Weights of a small transformer language model.
Size: 11 layers, 2 heads of 128, vocabulary 1024, 9.08M parameters.
Each number is 128 + 24 x the weight over its row's rms, rounded and kept within 0 to 255. Layers, rows and columns count from 0. The size above them is the row's rms in percent of the matrix's.

# layer 7 MLP down (transposed), 1024x256, rms 0.077, rows 36-135, columns 0-31
size [108  92  89 100  95 101  99 110 100 103 101  98  93 114 102  94 102 100  94 100  94 101 114 114 101 107  95  86  99 109 100  94  96  98  94 107 103  98 107  98 107  99 104 101  92  98 103 100 107  97  96  88 111 108 102 103  99  94  95 102 101 103 103 115 103 113  95 104  98 101  99  97 101  96  83 101  88 104  96  97  96 107  90  89 103 103 103 108  98 103  95 107 101  90 101  94 103  96 101 109]
[[119 142 117 135 123 146 121 142  94 122 120 112 146  99 130 142 119 129 129  82 131 142 130 145 136 148 150 109 149 129 161  77]
 [107 146 143 136 117  73 128 119 127 155 167 120 154  52 139 146  84 137  97 100 127  96 120 118 144 112 143 122 155  99  93 116]
 [112 102 103 138 137 160 127 104 112 165 139 133  99 138 111 124  91 132 117  97 123 150 181 112 160 122 108 133 134 116 112 129]
 [126 104 132 127 137 149 113 120 131  90  91 158  93 152 152 130 134 150 122 144 128 145 131 110 154 121 127 125 142 118 143 153]
 [133 180 169 132 133 153  91 179  62 104 137 125 140 138 131 108  95 167 125 128 117 103 183 114 131  75 112 191 164 121 129 164]
 [132 113 118 132 116 128 106  95  88 136 130 124 109 121 181 154 130 130 166 146 129 122 164 135 176 174 138 166  86 137 148 114]
 [156  90 115 129 158 154 162  98  92 100 128 139 117 108 132  83 118 129 154 132 149 113 190 134 117 119 138 109 159 149 111 137]
 [128 146 160 141 161 113 114 115 100 159 126 125 112 138 129 119 122 108  94 188  54 118 132 160  76 118 108 117 177 127 160 126]
 [141 109 112 143 117 124 134 132 140 139 135 167 102 155 106 119 129  79 114 106  95  82 165 124 140 154 113 144 122 109 100 103]
 [135 132 108 141  95 148 157 115 132 134 105 111 111 141 118 155 151 111  97 140 134  86 105 118 129 100 146  98  99  99 158 136]
 [155 125 151 127  89 125 147 151 143 125 148 146 149 163 144 145 116 100 154 137 135 124 148 126 120 161 105  89 113 102 147 139]
 [104  92  79 140  81 145 146 180 117 104 171 157 152 136 172 174 130 113 129 148 178 131 140 150 150 139 139 118 105 138 135  98]
 [170 188 119 143 126 116 143 113 123 131 150 129  96 130 105 151 123 141 113 132 132 120 122 125  92 149  87 141 149  81 162 115]
 [129 130 136 187 155 136 125 132 143 135 116 142 138 134 104 109 163 102  89 137 194 120 109 147 110 109 115 147 174 121 136 109]
 [ 89 170  99  89 119 146  81 141 140 115  96  98 118  72 109 134 128 135 141 138 168 100 169 131 125 135 132 123 125 143 147 116]
 [143 115 140  89 133 136 129 141 142 134 134 162 155 146 115 110 138 143 150  83 126 159 113 139 120 127 113 152 133 130 145 122]
 [105 128 101 124 138 136 155 106  68 138 108 185 154 120 110 172 136 149 111 131 113 131 101 133  90 104 108 111 126  90 131 170]
 [157 111 138 132 143 133 136 130 128 119 106 130 113 102 139 100 163 189 142 106  85 144 168 115 106  83 109  95 138 111 166 101]
 [125 136 149 114 118 134 105 194 127  95 144 126 125 131  97 115  97 116 113 127 131 151 124 139 158 125 155 157 155 137 115 140]
 [ 93 107 113 157  79 129 139 134 164 130 151 133 137 162 122 116 120 131 100 100 129  72 110 110 141 155 135 115 158 148 139 113]
 [ 99  93 119 159  94 114 108  95 142  77 114 143 144 138 102 116 125 115 125 137 178  98 117 110 134 129 128 128 146 152 151 143]
 [142 122 164 103 142 162 148 119 159 136 126 132 111 104 128 129 132 114 120 168 174 142 113 137 176 118 142  86 100 121 124 148]
 [128 148 174 139 142  97 156 128 141 124 138 154 115 132 120 117 146 135  95 121 132 130 131 139 127  90 139  67  69  97 126 107]
 [ 87 136 134 182 105 162 131  76 120 139 143 130 106 127 130  99 179 154 150 101 129 121  99 127 136 153 147 121 148 143 118  99]
 [137  92 140 126 155 134 124  70 102 133 152 173 128 139 100 103 161  87 145 159 110 118 116 192 116 145 159 129 120 128 116 116]
 [121 143 130 110 104 132 141 121 174 127  95 118 174 157 127  98 136 129 132 112 141 111 143 111  96 141  60 108 124 117 135 123]
 [145 124 120  57 135  82 181 101 147 158  96 139 136 149  95 116 103 158 129 149 144 130 147 115 142 131 167 124 127 152 109 143]
 [121 112 144 168 126 128 156 134 117 120 108 108 181 115  95 159 126  90 147 145 139 146 106 146 125 119 143 103 149 154 173 120]
 [103 132  99 106 108 145 101 187 138 159 156 141 142 157 156 142 143 148 124 144 146 147  99 111 108 151 127 108  99 114 136  94]
 [ 82 124 112 150 167 176 129  97  94 131 132 120 117 124 115 120 142  87 120 142 142 125 135 154 169  86 107 160  91 120 120  98]
 [111 122 118 105  97 171 172 138 122 128 114 123 139 133 179 119 134 122 140  97 137 115 112 124 106 139 108 166 155 170 144 162]
 [116 127 149 124 138 127 161 149 149 133 111 103 120 143 134 109 102 120 102 131 103  57 113 141 134  84 136 153 120 149 157 116]
 [117  56 126  87 143 154  85 132 152 144 146 172 102 149 115  87 124  91 123 162 109 121 154 117 125 160 123 106 110 121 150 125]
 [155 121 101 138 166 124 158 141 139 132 153 128 146 151 110 131 140 135 111 117 151  98 123 126 113 114 136 129 156 109 104  93]
 [147 157 153  93 163 146 123 110 113 154 125 151 111 159 123 102 134 129 135 127  89  84  91 148 157 151 150 135 140 184 112 141]
 [152 141 165 133 127  93 110 140  96 132 119 143 111 135 112 143 109 134  94 117 132 131 127 120 107 102 178  87 155 123 151 103]
 [140 122 157 153 144 155 113 148 118 109 113 145 148 106 136 126 165 139 157  76 110 155 167 103 159 119 117 114 159 117 128 132]
 [162 168 129 150 164 125 147 116 126 138 138 139 124 137  87 133  70 172  80  99  77 128 134 140 132 117 119 138 154 125 138 113]
 [141 175 128 103 129 127 122  52 124 142 119 125  97  90 104 140 132 121 160 131 160 168 145 106 166 170 121 108  93 141 103 161]
 [125 169 117 115  93 105 133 142 122  91 151 191 136 120 160 117 128 137 142 126 113 163 121 118 125 110 129 143 139 189  94 158]
 [116 185 155  91 126 101  90 120 170 119 112 126 105 122 113 107 131 136 161 140 137 128  78  92 142 161 130 123 122 130 108 125]
 [115 136 182 121 107  81 123 112 110 107 108 165 140 135 136 122 133 121  98 124 112 190  98 109 128 149 132 141 106 136 102 126]
 [125 135 149 167 119 104 109 131 126 106 135 141 141 127 113 118 117 146 182 115 135 160 139 153 137 114  91  97 130 117 119  98]
 [146 118 145 135 153 129 136 126 135 120 107 171 113 126 128 127 126 118 126 124 155 105 125 115 151  76 116 129 113 149 170  89]
 [101 105 134 127 166  86 114 103 156 165  94 108 130 121 125 147 115 131 112 105 118 104 123 141 121 105 129 128 126 135 106 127]
 [129 168 120 109 112 144 117 129 124 120 124 137 153 103  98 133  99 125 128 144 113 188 113 121 127 135 131 119 158  94 134 100]
 [150 129 164 126 143 131 132 106 155 116 136 120 176 171 130  93 130 137 100 120 122 181 119 151 114 103 132 164 126 127 159 134]
 [123 135 155 126 133 118 125 101 131 121 139 115 155 178 162 137 104  91 173 138 175 102 100  93 105  88 138  75 123 138 148  94]
 [149  97 128 133 162 131 151  75 117 142 128 121 125 118 116 123 152 159 117 173 137 157 114 141 161 134 135 114  99 129 138 124]
 [123 101 110 137 140  72 126  95 180 125 121 116  88 142 124 116 128 196 156 147 120 120 182 157 144 135 118 103 143 121 144 136]
 [145 108 110 134 134 153  95 123 159 129 123 128 121 111 158 135 153 120 151 123 161 120 122  75 114 149 130  96 155 128 125 157]
 [158  91 120 148 158 156 176 120 175 125 151 170 151 117 144 136 131 139 129 170  96 138 156 111 128 173 121 113 130 140 149 106]
 [145 145 125 157 121 120 152 127 120 121 130  90  98 147 121 107 173 115 118 149 157 109 134 144 121 144 163 158 153 123 157  94]
 [150 116 141 127 106 139  98 105 116 180 127 134 110 163 113 153 101 157 117 115  73 132  64 148  99 131 127  71  94 150 159 122]
 [136 140 171  81 163 160 129 104 128 131 113 127 187 109 134 131  89 175 102 117  71 171 136 111  83 158 151  96 141 144 186 124]
 [ 87 142 145 170 137 101 143 144  93  87 154 127  92 163 144 140 100 133  86 144 101 131 101 114 108 130 151  93  52 125 128 126]
 [151 149 139  64 148  96 138 127 108 152 135 107 104 155 137 165 156 119  86 101 127 111 144 165 125 139 107 160 141 155 126 129]
 [155 152  96 141 132 147 161  98 109 144 118 117 135 131 161 146 127 146 177 119 113 173 112 163 176 136 135 156 132 155 135 140]
 [159 109 132 112 166 134 148 135 136 154 145 105 169 142 155 122 135 134 156 115 126 126  80 148 131 120  86 130 121 134 127 125]
 [162 139 123 103 112 158 163 138 157 161  96 130 121 158 130 104 144 180 117 134 124 146 153 101 141 103  86 127 120 124  71 143]
 [156 139 137 148 127 161 148 171 125 109 181 106 145  81 113  77 164 137 174  94 114 135 110 103 141 107 178 100 138 136 134 129]
 [124 139 142 122 108 145 127 113 109 122 114 124 149 137  99 148 124 119 170 128  95 125 155 104 110  87 124  79 163 113 118 143]
 [116 135 159 160  52 110 126 132 111 116 101 154 149 150  91 101 143 140 112 116 115 137 120 114 145 130 111 144 119 161 173 109]
 [125 116  84 114 119 137  99 134 108 134  92 154 160 131 143 134 144 142 143 131 101  85 146  90 116 158 140 117  90 143 171 164]
 [127 104 163 151 143 139 119 119 123 111  89 106 108  98 120  98  91 105 138 132 106  71 156  79 188 159 157 159 127 107 115 196]
 [160 113 159 153 112 135 113 130 109 128 167 128 150  82 114 138 133 139 129 100  95 126 150 131 118  72 109 101 111  99 107 121]
 [105 163 134 128 111 113 135 140 143 109 110 130 135 167 154 118 106  95 122 120 119 114 108 135 137 127 123 104 132 119 170 121]
 [ 97 122 111 156 115  92 176 110 132 143 131 112  97 140 100 155 105 155 114 131 119 137 138 188 152 101  98 133 119 124 164 118]
 [140 111 100 129 124 136 109 125 167 144  98 125 140 105 142 143  79 174 162 102 136 140 137 130  96 114  81  98 110 143 168  80]
 [107 132 121 145  99 111 107 119 136 141 125 138 133 125 132 130 103 128 108 137  83  93 149 118 142 115 113 127 108 109  85 170]
 [101 148 145 150  97 138 100 102  96 126 164 108 138 148 159 157 115 140  89 115 140 118 163 115 114 125 121 124 154 141 131 106]
 [111 113  97 135 142 153 141 118  89 115 135 144 147 107 122  86 106 119  40 124 176 140 137 113  96 148 156 121 154 145 110 112]
 [148 137 176 141 150 119 105 121 104  94 111 116 109 108 107 120 112  89 127 132 137 135  99  80 114 133 133 128 143 109 123 127]
 [122 125 121 117 151  88 123 189  95 148 112 138 131 121 104 168 116 128 137 119 138 136 128 146 153 148 107 124 155 197 117  92]
 [128 147 110 134 131  69 132 134 131 159 135 105 105 151 117 134 137 137 141 177 133 150 166 126 151 135 145 131 124 114  96 139]
 [ 96 115 136 114 125 128 151 128 101 167 137 145 123 132 127 124 155 106 123 119  82 130 142 147 161 127 119 139 102 150 133 117]
 [117 151 121 116 133 138 136 101  96 128 105 106 138 141 127  73  72 138 118 129 146 129 135 155 124 121 146 137 132 105 131 132]
 [123 118 153 161 126 143 124 178  93 121 128 154 137 153 119  90 123 175 108 123 105 107 123 164 102  97 144 111 182 113 149 123]
 [152 128 147 146 128 182 165 121 175 143 150  82 102 109 106 117 109 122  83  99 132  86 124 130 120 176 143  87 132 146 119 103]
 [114  84 156 129 128 107 116 114 105 146 126 137 106 131 156 142 144 136 112 128 124 110  87 118 108 154 142 169 136 154 132 115]
 [102 168 165 138 126 169 133 133  92 196 100 106 106 137 134 123 127 143 114 107 137  85 152 104 144 112 121 108 135 122 153  96]
 [120 100 118  82 139 103 124  84 158 123 110 152 131 120 110 107  89 119 101 104 154 159 122 117 137 145 115 129 151 151 144 141]
 [153  90 105  86  84 160 140 114 134 136 142 116 122 150 146 123 141 127 130 134 114 135 127 141 134  84 113 153 131 103 119 125]
 [ 99 164 115 119 155 123  95 162 101 124 145 108 119 112 120 120  63 115 119 102 122 144 147  91 133  83 162  48  88 115 161 166]
 [ 89 148 130 136 134 140 151 141 165 138 122 114 131  72 169 156 115 148  73 133 166 151 137 139 127 117  97  72 102 151 142 159]
 [112 120 140  85 128 140 149 109 118 157 114  99 103 128 125 118 117 103 105 128 146 170 160  79 132  86 117 170 121 117 124 150]
 [136 153 120 125 109 129 125 123 116 130 148 136 100 121 124 105 130 142 142 103 132 107 107 115  76 102 148 157 178 140 122 124]
 [154 134 105 135 149 122 161 108 160 130 106 139 113  90  96  98 115 109 110 140 153 132 168 122 179 128 178 159 159  86 132 136]
 [123 106 174 147 113 126  83 126 114 120  82 153 139 115  75 130  82 142 148 135 100  87 166  98 129  96  99 123 144 118 135  96]
 [113  97 167 169 148 158 127 118 163 130 109  99 103 116 141 156 112 115 168 133 118 123 106 138 113 115 169  98 162 149 154 121]
 [113 104 127 128 147 110 127  99 144 115 146 114 139 127 135 115 126 162 117 126 123 115 139 131 128  63 131 134 157 110 106 118]
 [128 156 154 142 130  93 150 142  95 122 118 118 118  82  99 150 143  84 139  95 121 122 113 140 136 156  99 158 113 137 111 145]
 [122 128 101 146 122 100 122 142 104 127 184 121 104 131 136 120 105 135 125 154 114 124 111  94 112 135 130 142 140  98 139 144]
 [110 149 155 132 135  90 146  84 102 133 175 113  79 127  92 104 126 152 129  94 103 122 132 126 131 125 115  89 139 187 106 114]
 [123  99 141  93 154  90 132  90 111 149 104 114  76 161  92 131 136 127 146 117 139 148 111 109 156 123 146 163 147 171 124 118]
 [125 135 137 136 153 144 166 122 162 136  83 124 148 123 118 115 130 152 136 170 109 131 147 162 110 146  83 161  79 134 130 149]
 [102 132 106 167 143 119 163 111 139 123 110 130 138 131 128 120 135 127 108 101 169 127  99 110  96 141 117  92 103 130 137 193]
 [115 126  76 147 124 134 142 140 117 148 115 105 162 100 115 121 107 124  99 144 128  76 116 114 144 128 126 134 121 131 152 124]
 [140 142 163 126 121 128 137 158  99 177 138 131 128 148 163 131 124 147 153 148 147 121 131 176 167  64 112 152 132 110 111 145]
 [153 137  93 129  85 160 142 174 110 145 109 139 137 115  97 127 101  89 153 134 156 111 118 136 119 137 129 151  68 130 123 115]]
# layer 7 MLP up, 1024x256, rms 0.0855, rows 37-136, columns 0-31
size [ 98  98 106  96 100  96 107 107  98 103  99  98 110  99  89 103 104  95  98  87 103 103 111 103 104  98 103  98 103 102 101 100 105  95 104 100 107  98 102  97  94 100  99 100 101 106  95 105  99  93  99 107 104 100 100  97  99 100  99  97 106 109 114 109 107 103 102 100  99 101  94 108  99 100 101  92 100  95  99 101 103  89 101 101 100 110 106  94 105  95 106 101  93  99  97 102  99  96 106 100]
[[159  70 158 151 133 113 149 141  98 128  77 107 141 121 144 134 125  85 145 128 126 122 122 118 138 124 120 115 135 180 135 169]
 [141 159 160 162 144 157 132 125 144 117 158 129 131 118 115 143 137 167 112 173 163 170 105 183 116 158 123 114 136  88 137 104]
 [181 127 139 136 124  99 156 116 160 128  92 100 124 167 132 133 113 102 157 143 112 169 182 114 116 134 156 128 123 137  76  96]
 [106 115 126  96 122 118 143 127 146 172 129 127 100 157 115 175 126 127 126 170 144 103 126  98  91 135 101 141 156 150 135 116]
 [162 112 134 129 155 163 153 101 110 145 109 148 122 130 113 147 139 117 102 167 150  77 128  93 128 101 103  79 116  78 110 112]
 [ 98  94 122 108 125  90 112 115 149 148 157 136 128 106 160 135 115 118 130 101 123 107 107  85 162 173 112 167 142 129 158 134]
 [144 127  99 129 132 117 121 123 186 119  96 145 118  96 123 127 160 106 115 165 133 164 149 158 141  93 154 109  89 130 123 143]
 [135 109 127 142 121 131 141 120 103 142 157 112 137 131  90 130 125 109 119 126  92  97 107 110 151 140 179 129  74 109  87 101]
 [123 113 119 123 125 137 146 156 127 125  88  75 117 155 123 129 164 128 111 126 146 129  77 155  86 129 122 166 145 123 133 141]
 [ 96  98 140 117 172 137  94  93 151 119 123 149 117 152 135 149 107 140 112  74 101  90 110 126 112 119 104 132 100 161 107 110]
 [106 138 135 117 143 135  86 121 122 105 144 122 124 163 106 116 131  96 114 132 116 101  94 165 146 176  78  93  91  96  79 109]
 [159 131 158 114 157 126 141 105  92 122 142 142 120 127 102 119 172  68 166 189 121 105 117 142 112 159 142 133 116 131  86 130]
 [165 124 120 162 113 127 148 148 100  95 122  98 140 145 113 162 123 149 125 137 103 134  90 121 130  67  99 128 160 111 136 152]
 [ 92 132 140 144  99 179 106  60 105  93 152 104  93 116 184 139 121 105 128 161 135 108 106 127 144 159  89 161 136 186 127 175]
 [120 107 153 144 158  77 145 114 115  64 114  93 101 172 119 166 121 107 102  98 116 110 175 163 131 125 164 150 104 123  88 121]
 [ 90 140 120 138 132 137 116 140 128 108 111 138 109 118 102 157 145 150 157 140 151 149 149  90 124 156 130 162 158  95  98 118]
 [111 153 135 147 112 132 128  77 134 137 105  86 136 110 116 125 132 148 138 117 130 153 103 202 132 154 100 168 139 107 161 116]
 [156 150 106 132 157 131 141 112 121  80 156 106 127 135 114 127 167 165 132  93 104 142 118 131 140 128 116 113 121 145 123 114]
 [132 123 121 143 142 106 127  86 130 131 112 126 130 148 146 121 150 112 131 109 123 127  92  98 101 114 130 104 134 149  89 129]
 [137 118 141 118 143 145 119 106 147 123 120 158 125  94 114 134 123 147 147 140  77 138 134 133 140 140 125 130 125 164 126  99]
 [109 140 123 158 163 177 133 145 145 121 118 178 105 141 135 127 105  89 129 142 151 119 120 147 144 137 110 120 107  93 146 120]
 [155 136 105 133 120 132 127 115 122 122 159 127 152 107 109 126 114  97 119 135 114  89 139 150 105 125 137 150 172 169 140 112]
 [155 120 112 153  78 125 150 150 158 126 131 145 131 153 153 130 146 128 136 129 116 131  91 130 144  95 123 136 165  79 136 102]
 [109 137 116 109 123 165  80 138 111 115 127 133 158 138 143 146  95 167 141 144 124 131 141 145 156 118 126 116 145 132 124 114]
 [175 114 145 110 127 131 124 122 135  87 126 105 148 105 124 112  90 147 168  94  52 142 123  87 104 138 134 152  94 103 141 150]
 [141 140 100 174 101 186 112 149  97  98 109  86  88 137 145 107 138 154 135 149 136 140 131 120 132  82 115 135 187 116 140  95]
 [144 126 109 150 105 105 145 104 102 129 121 136  76 161 155  87 129 133 132 139 125 124 157 117 127 160 116 105 136 140 117 108]
 [ 81 166 102 110 200  89 128 186 130 109 164 149 164 117 142 107 175 125 146 118 159 155 100 135 149 181  93 113  97 110  96 140]
 [150 154 131 112 181 106  43 135 169 149 111 121  99 125 175 183 121 122 154 111 132 138 138 130 122  92 134  73 170 125 115 154]
 [120 103 165 143  83 157 120  78 108 103 155 135 137 158 108 137 108 124 134 105 107 136 114 135 146 101  78  92 128 147 150 123]
 [120 113  90 139 158 144  99 143  83 117 132 148 155 146 147 149 159 160 128 106 130  98 111 112 123 125 140 136 103 127 120 119]
 [137 137 121  95 165 148 109 133  99 169 119 137 101 136 132 149 138 171 149 147 140 133  95 124 170 142 110 143 160 136 114 115]
 [129 138 130 140 132  69 112 130 118 169 105 110  98  97 122 163 121 179 117 156 124 148  89 151 117 129 122 133 126 164 136 145]
 [124 105 132 154 133 155 126 100 132  78 160  83 136  78 161 179 120 122 140 107 137 121 173 108 129 136  88  62 115 132  93  93]
 [112 114 162 119 136 120 122 126  94 134 165 100 105 125 122  83 122  89 146  98 101 141 122 131  96 182 158 147 122 146 146 101]
 [157  94 120 170 112  86 132 105 121 116 111 144 109 138 141 118 140 136  98 111 120 147 169  97  92 154 103 127 149 133 137 128]
 [155  80  87 148  96 120 117 117  95 144 157 146 105 179 152 121 151  95 104 121 101 124 152 140  90 124  86 109 115 159  96 140]
 [140 131 124 135 131 156 119 134 130 124 115 137 111  94 124 127 114 108 101 153 148 150  85 141 115 108 134 141 149 132 115 153]
 [113  99  79 172 160 132 131 142  97  85 101 164  74 102  55 121 144 162  69 149 134 152 143 112 113 175  94 129 139 142 107 117]
 [142 106  94 133 122 132 118 109 117 150 128  87 115 123 126 100 161 126 104 147 131 166 115 168 144 129 161  85 112 113  61 137]
 [124 116 126 176 137 124 139 153 121 136 118  85 107 159 166 156 104 119 112 117 134 130 134 133 151  93  92 142 157 102 132 109]
 [137 159 130 101 152 126 136  98 129 104 119 125 169 135 141 133 170 125 138 109 139 129 115 113 105 138 144 142 136 120 111 151]
 [115 125 138  99  95  99  94 132 114 134 110 133 142 163 120 108 111 127 129 128 122 124 151  98 128  83  99 158 159 118 131 164]
 [139 132 140 149 100  91 121  92 128 138 101 152  73 188 136 134 129  71 118 165 177  93  92  95 108 139 151 108 162 131 113  90]
 [161 126 141 120 127 121 139 109 114 152 119 156  70 156 105 139 114 127 159 130  87 117 148 143  75 136 125 151  73 151 126 169]
 [117  80 146 116 127 134 108 125  96 120 108 106 163 182 134 110 138 133 104 136 175 136 138 138 164 111 134 127 114  83 138 116]
 [125 147 156 147 167 118 157 109  88 127 137 136 100 121 108 139 148 111  92 104  82  43 132 136 120 132 170 120 133 113 115 123]
 [141 124 167  89 114 162 138 127 146 100 171 162 135 152 107 123 137 105 118 144 126  75 148 108 129 151 137 148 164 144 143 157]
 [129 105 125 135 133 133  89 155  94 104 106 163 159 173 106 118 114 113  95 127  99 135  94 119 118 177 104 163 146 110 112 121]
 [170 126 118 148 156 145 135 106 153 109 171 140 160 155 137 159  91  55 150 109 127 101 117 132 105 133 152  97 174 153 116 107]
 [148 157  99 122 137 135 138 110 136 130 101 121 136 168 115 150 134  83 100 135 119 105 136 118 132 144 131 164 114 111 121 134]
 [143 120 160  80 148 151  88 125 123 137 134 109 109 158 115 108 106  93 131 104  90 140 158 145 106  67 110  95  93 109 188 108]
 [149 101 126 137 150 112 148 198 130 137 104 121 128 127 130 156 123 140 114 106  87 106 143 135 125 115 139 142 127 148 110 147]
 [159 109 159 109  61  92 169  77 141 139 130 156 129 128 107  70 133 142 159 137 127 151 178 161 108 144 122 135 124 105  88 125]
 [187  82 146 142 110 126 134  97 129 146 112 114 111 126  92  90 110 137 119 172 131 124 147 123 151 168 142 122 145 128 120 114]
 [159  71 136  97 128  97 130 124 163 112 112 108 155 194 131 160 123 109 115 145 125 112 175 102 164 109 127 165 142 100 135 122]
 [131  89 148  63 121 141 170 104 100 127 126 134 113 143 111  95 167  98 130 130 116 124 151 154 135 155 118  98 131 121 132 139]
 [153 130 113 129 119 177 145 104 152  87 124 161 146 128  68 167 131  90 102 152 180 160 112 133 110 154 114 135 137 107 128  83]
 [ 99 128 143 138 129 100 143 109  91  93 118 173  76 135 121 142 145 171 138 145  98  81 131 150 144 110 137 112 137 131  98 122]
 [123  62 125 145 131 123 140 122 161 106 141 110 119 148 134 112 152 129  89 111 121 140 134  94 151 114 126  96 173 115 128 108]
 [115 116  96 116 152 153 108 155 143 122 174 118 127 132 156  96 104 105 150 141 127 118 176 153 138 127 161 142 110 148 105 126]
 [143  98 160 132 179 134 113 124 140 146  99 145 123 108 161  99  94 156 107 114 113 130 131  92 130  93 112 113 129 132 137 142]
 [137 140 153  82 151 154 110 123 133 108 114 146  89 140 152 120 130 176 140  99 113 111 154 143 113 143 169 135  82 108 120 116]
 [146 122  96 117 115 131 117 143  97  74  96 139 122 142  77  97 155 114 150 120 117 139 112 162 133 156 146 130 110 149 131 124]
 [154 117 128 127 144  69 132 120 108 115 116 137 109 118 126 137 115 138 128 147 163 169 103 136 122 122 125 119 129 110  70 101]
 [ 99 167 165 115 132 115 105 101 143 115 144 168 175 168 153 110 137 116 101 134 109 117 122 121 160 130 114 116  90 131 137 167]
 [ 96 122 168 136 123 170 128 178 131 109 125 107 140 151 103 112 128  45 106 149 171 103 109 133 105 102 119 120 136 103 105  89]
 [165 123 147  89 172 143 127  96  69 111 157 142 111 158 117 114 143 107 148 138 127 139  79 111  94 144 143 149 133 131  99 148]
 [129  99 124 171 142 164 125 172  94 153 113 160 127  98 113 146 163 123 127  76 136 143 153 110 139 158 166  90  83 129 148  99]
 [115 129 146 127 120 111 142 110 131 123 117 134 103 148 163  58 119  87 166 114  99 141 152 139  89 121 121  94 121 104 159 141]
 [142 125 105 133 132 112  85 131 130 159 128  95 151 106  84 108 117 155  92 151  88 141 116 145 128  96 150 132 124 127 121 108]
 [148 123 156 143 124 123 155  65 149 111 147 136  76 137 122 118  96 145 200 144 160  95 131 126 155 147 103 108 121 150 133 102]
 [132 140 113 123 139 138 145 143 151 123 131  87 127 158  93 137 110  75  91 131  74 132 129 166 116 164 106 143 137  91 151 130]
 [147 140 126 176 141 115 137 157 138 115 124 110  96 122 115 121 103 148 137 138 164 141 120 154 141 114 116  93 152 147 140 127]
 [122 107  82 132 134 111 101 149 108 100  97 141 102 121 138 158 113 120 126 156 119 141  93 115 138 159 142 117 126 159 122 146]
 [164 153 108 132 116  60 124 157 145 117 142 102  99 146 129  86 174 106 136 134 123 119 140 130 102 187 181 105 119 181 111 169]
 [128 125  96 141 121 113 138 116 115 162 161 161 152 160  79 137 131 171 124 127  91 154 179 125 157 134  96 120 144 134 123 128]
 [132 107 164  67 118 122 134 156 160 109 135 128 125 130  98 145 115 131 131 129 137 122 138 120 118 163 133  87 103  84 100 115]
 [148  92 154 112 131  85 114  62 117 155  98 149 111 128  98 138 142 170 136  67 140 111 113 155 117 110 128  99 125 166 163 133]
 [135 109 127 129 114 138 131  80 168 157 106 112 139 137 145  94 187 113 169  87 112 104 115 165 114 130 125 146 155 130 122 157]
 [159 128 113 140 111 157 105 121 178  86  77 107 132  98 114 121 136 116 123 111 133 139 156 143 143 154 158 147 129 140 169  94]
 [105 111 148 152 137 152 156 157 141 106 146 150 162 107  93 120 112 120 147 153 171 155 114 172 130 121 157  82 149  95 151 118]
 [115 125 136 128 153 129 131  93 145 109 100 146 124 128 145 108 145 125 138 130 121  98 135 153  94 112 110 117 147 114  86 144]
 [166 100 114 129 118 175 114  96 118 111  65 102 104 137 109 136 103 137 120 149 134 130 121 111 101 127 102 133 120 140 118 117]
 [125 161 112 140 141 117  87 110 125 116 130 149 136 150 181 110 139 134 150 107  97 115 137 123 143 152 120 127 121 134 141  83]
 [138 104  89 172 130 120 187 112 145 128 118 117 170 100 105 148 158 144 118 147 155 134 134 139 142 153 158 106 168 114 135 127]
 [110 118 156 127 146 139 147 140 106 139 113 121 105 146 164 146 167 118 182 145 178 154  95 133 184 146 171 138 111 160 141 114]
 [139  97 138 128 107 154 137 110 117 187 116 124 173 141 126 111 111 110 145 155 154 136 129 136 148 178 118 131 101 152 120 146]
 [143 151 150 140 154 122 102 157 112 128  93 155 127 144 113 133 131  98  91 101 189 132 123 123 155  78 101 129 144 115 154 170]
 [160 111  91  98 102  95 154 130 130 109 145  97 140 152 122 159 162 131  99 143 144 149  81  83 161 111 108 128 125 142 149 108]
 [108 157 132 166 148 126 122 138  98  81 135 167 142 125  92 163 137 149 126 156 148 149 149 124 132 111 120 159 120 168 152 142]
 [130 126 108 116  69 122 120 122 133 131 118 137 105 128 122  99  89 114 132 125 133 109 127  95 136 145 143 118  99 109 153  87]
 [147 120 159 115 119 104 144 167 141  93 174 127  87  85 123 154 182  93 125 112 135 126 142 116 156 135 129 144 111 146  93 129]
 [144 134  88  94  91 135 103 171 125 119 135 145 130 132 153 179 113 150 108 230 132 140 118 136 123 167  98 154 129 135 132 120]
 [ 76 137 137 139 128 138 102 123 150 118 125  86 132 104 138 122 132 106 123 121 130 115 148  93 134 131 138 121 146 134 126 128]
 [147 107 104 146 133  81 125 128 117 116 114 140 113 167 161 112 154 157 123 166  97 129 142  96 145 138 160 159 119 133 126 102]
 [ 90 129 106 126 140 118  90 131 113 161 133  82 184 131 136 131 160 115  90 120 117 124 217  95 103 139  89 221  95 156 115 165]
 [107 128 119 122 118 113 127 122  98  94 110 110  88 125 155 122 115 124 116 105 173 125 140 114 121 143 178 106 107 172 156 155]
 [139 137 153 134 123 142 111 135 137 103 141 127 116 107 113 113 139 135 134 109 140 142  95 123 135 115 100 116 106 115 105 134]
 [123 133 155  94 160 111 154  98 125 119 134 134 144 129 116 159 153 147  52 120 144 121 136 111  95 173 130 174 117 122 106 142]]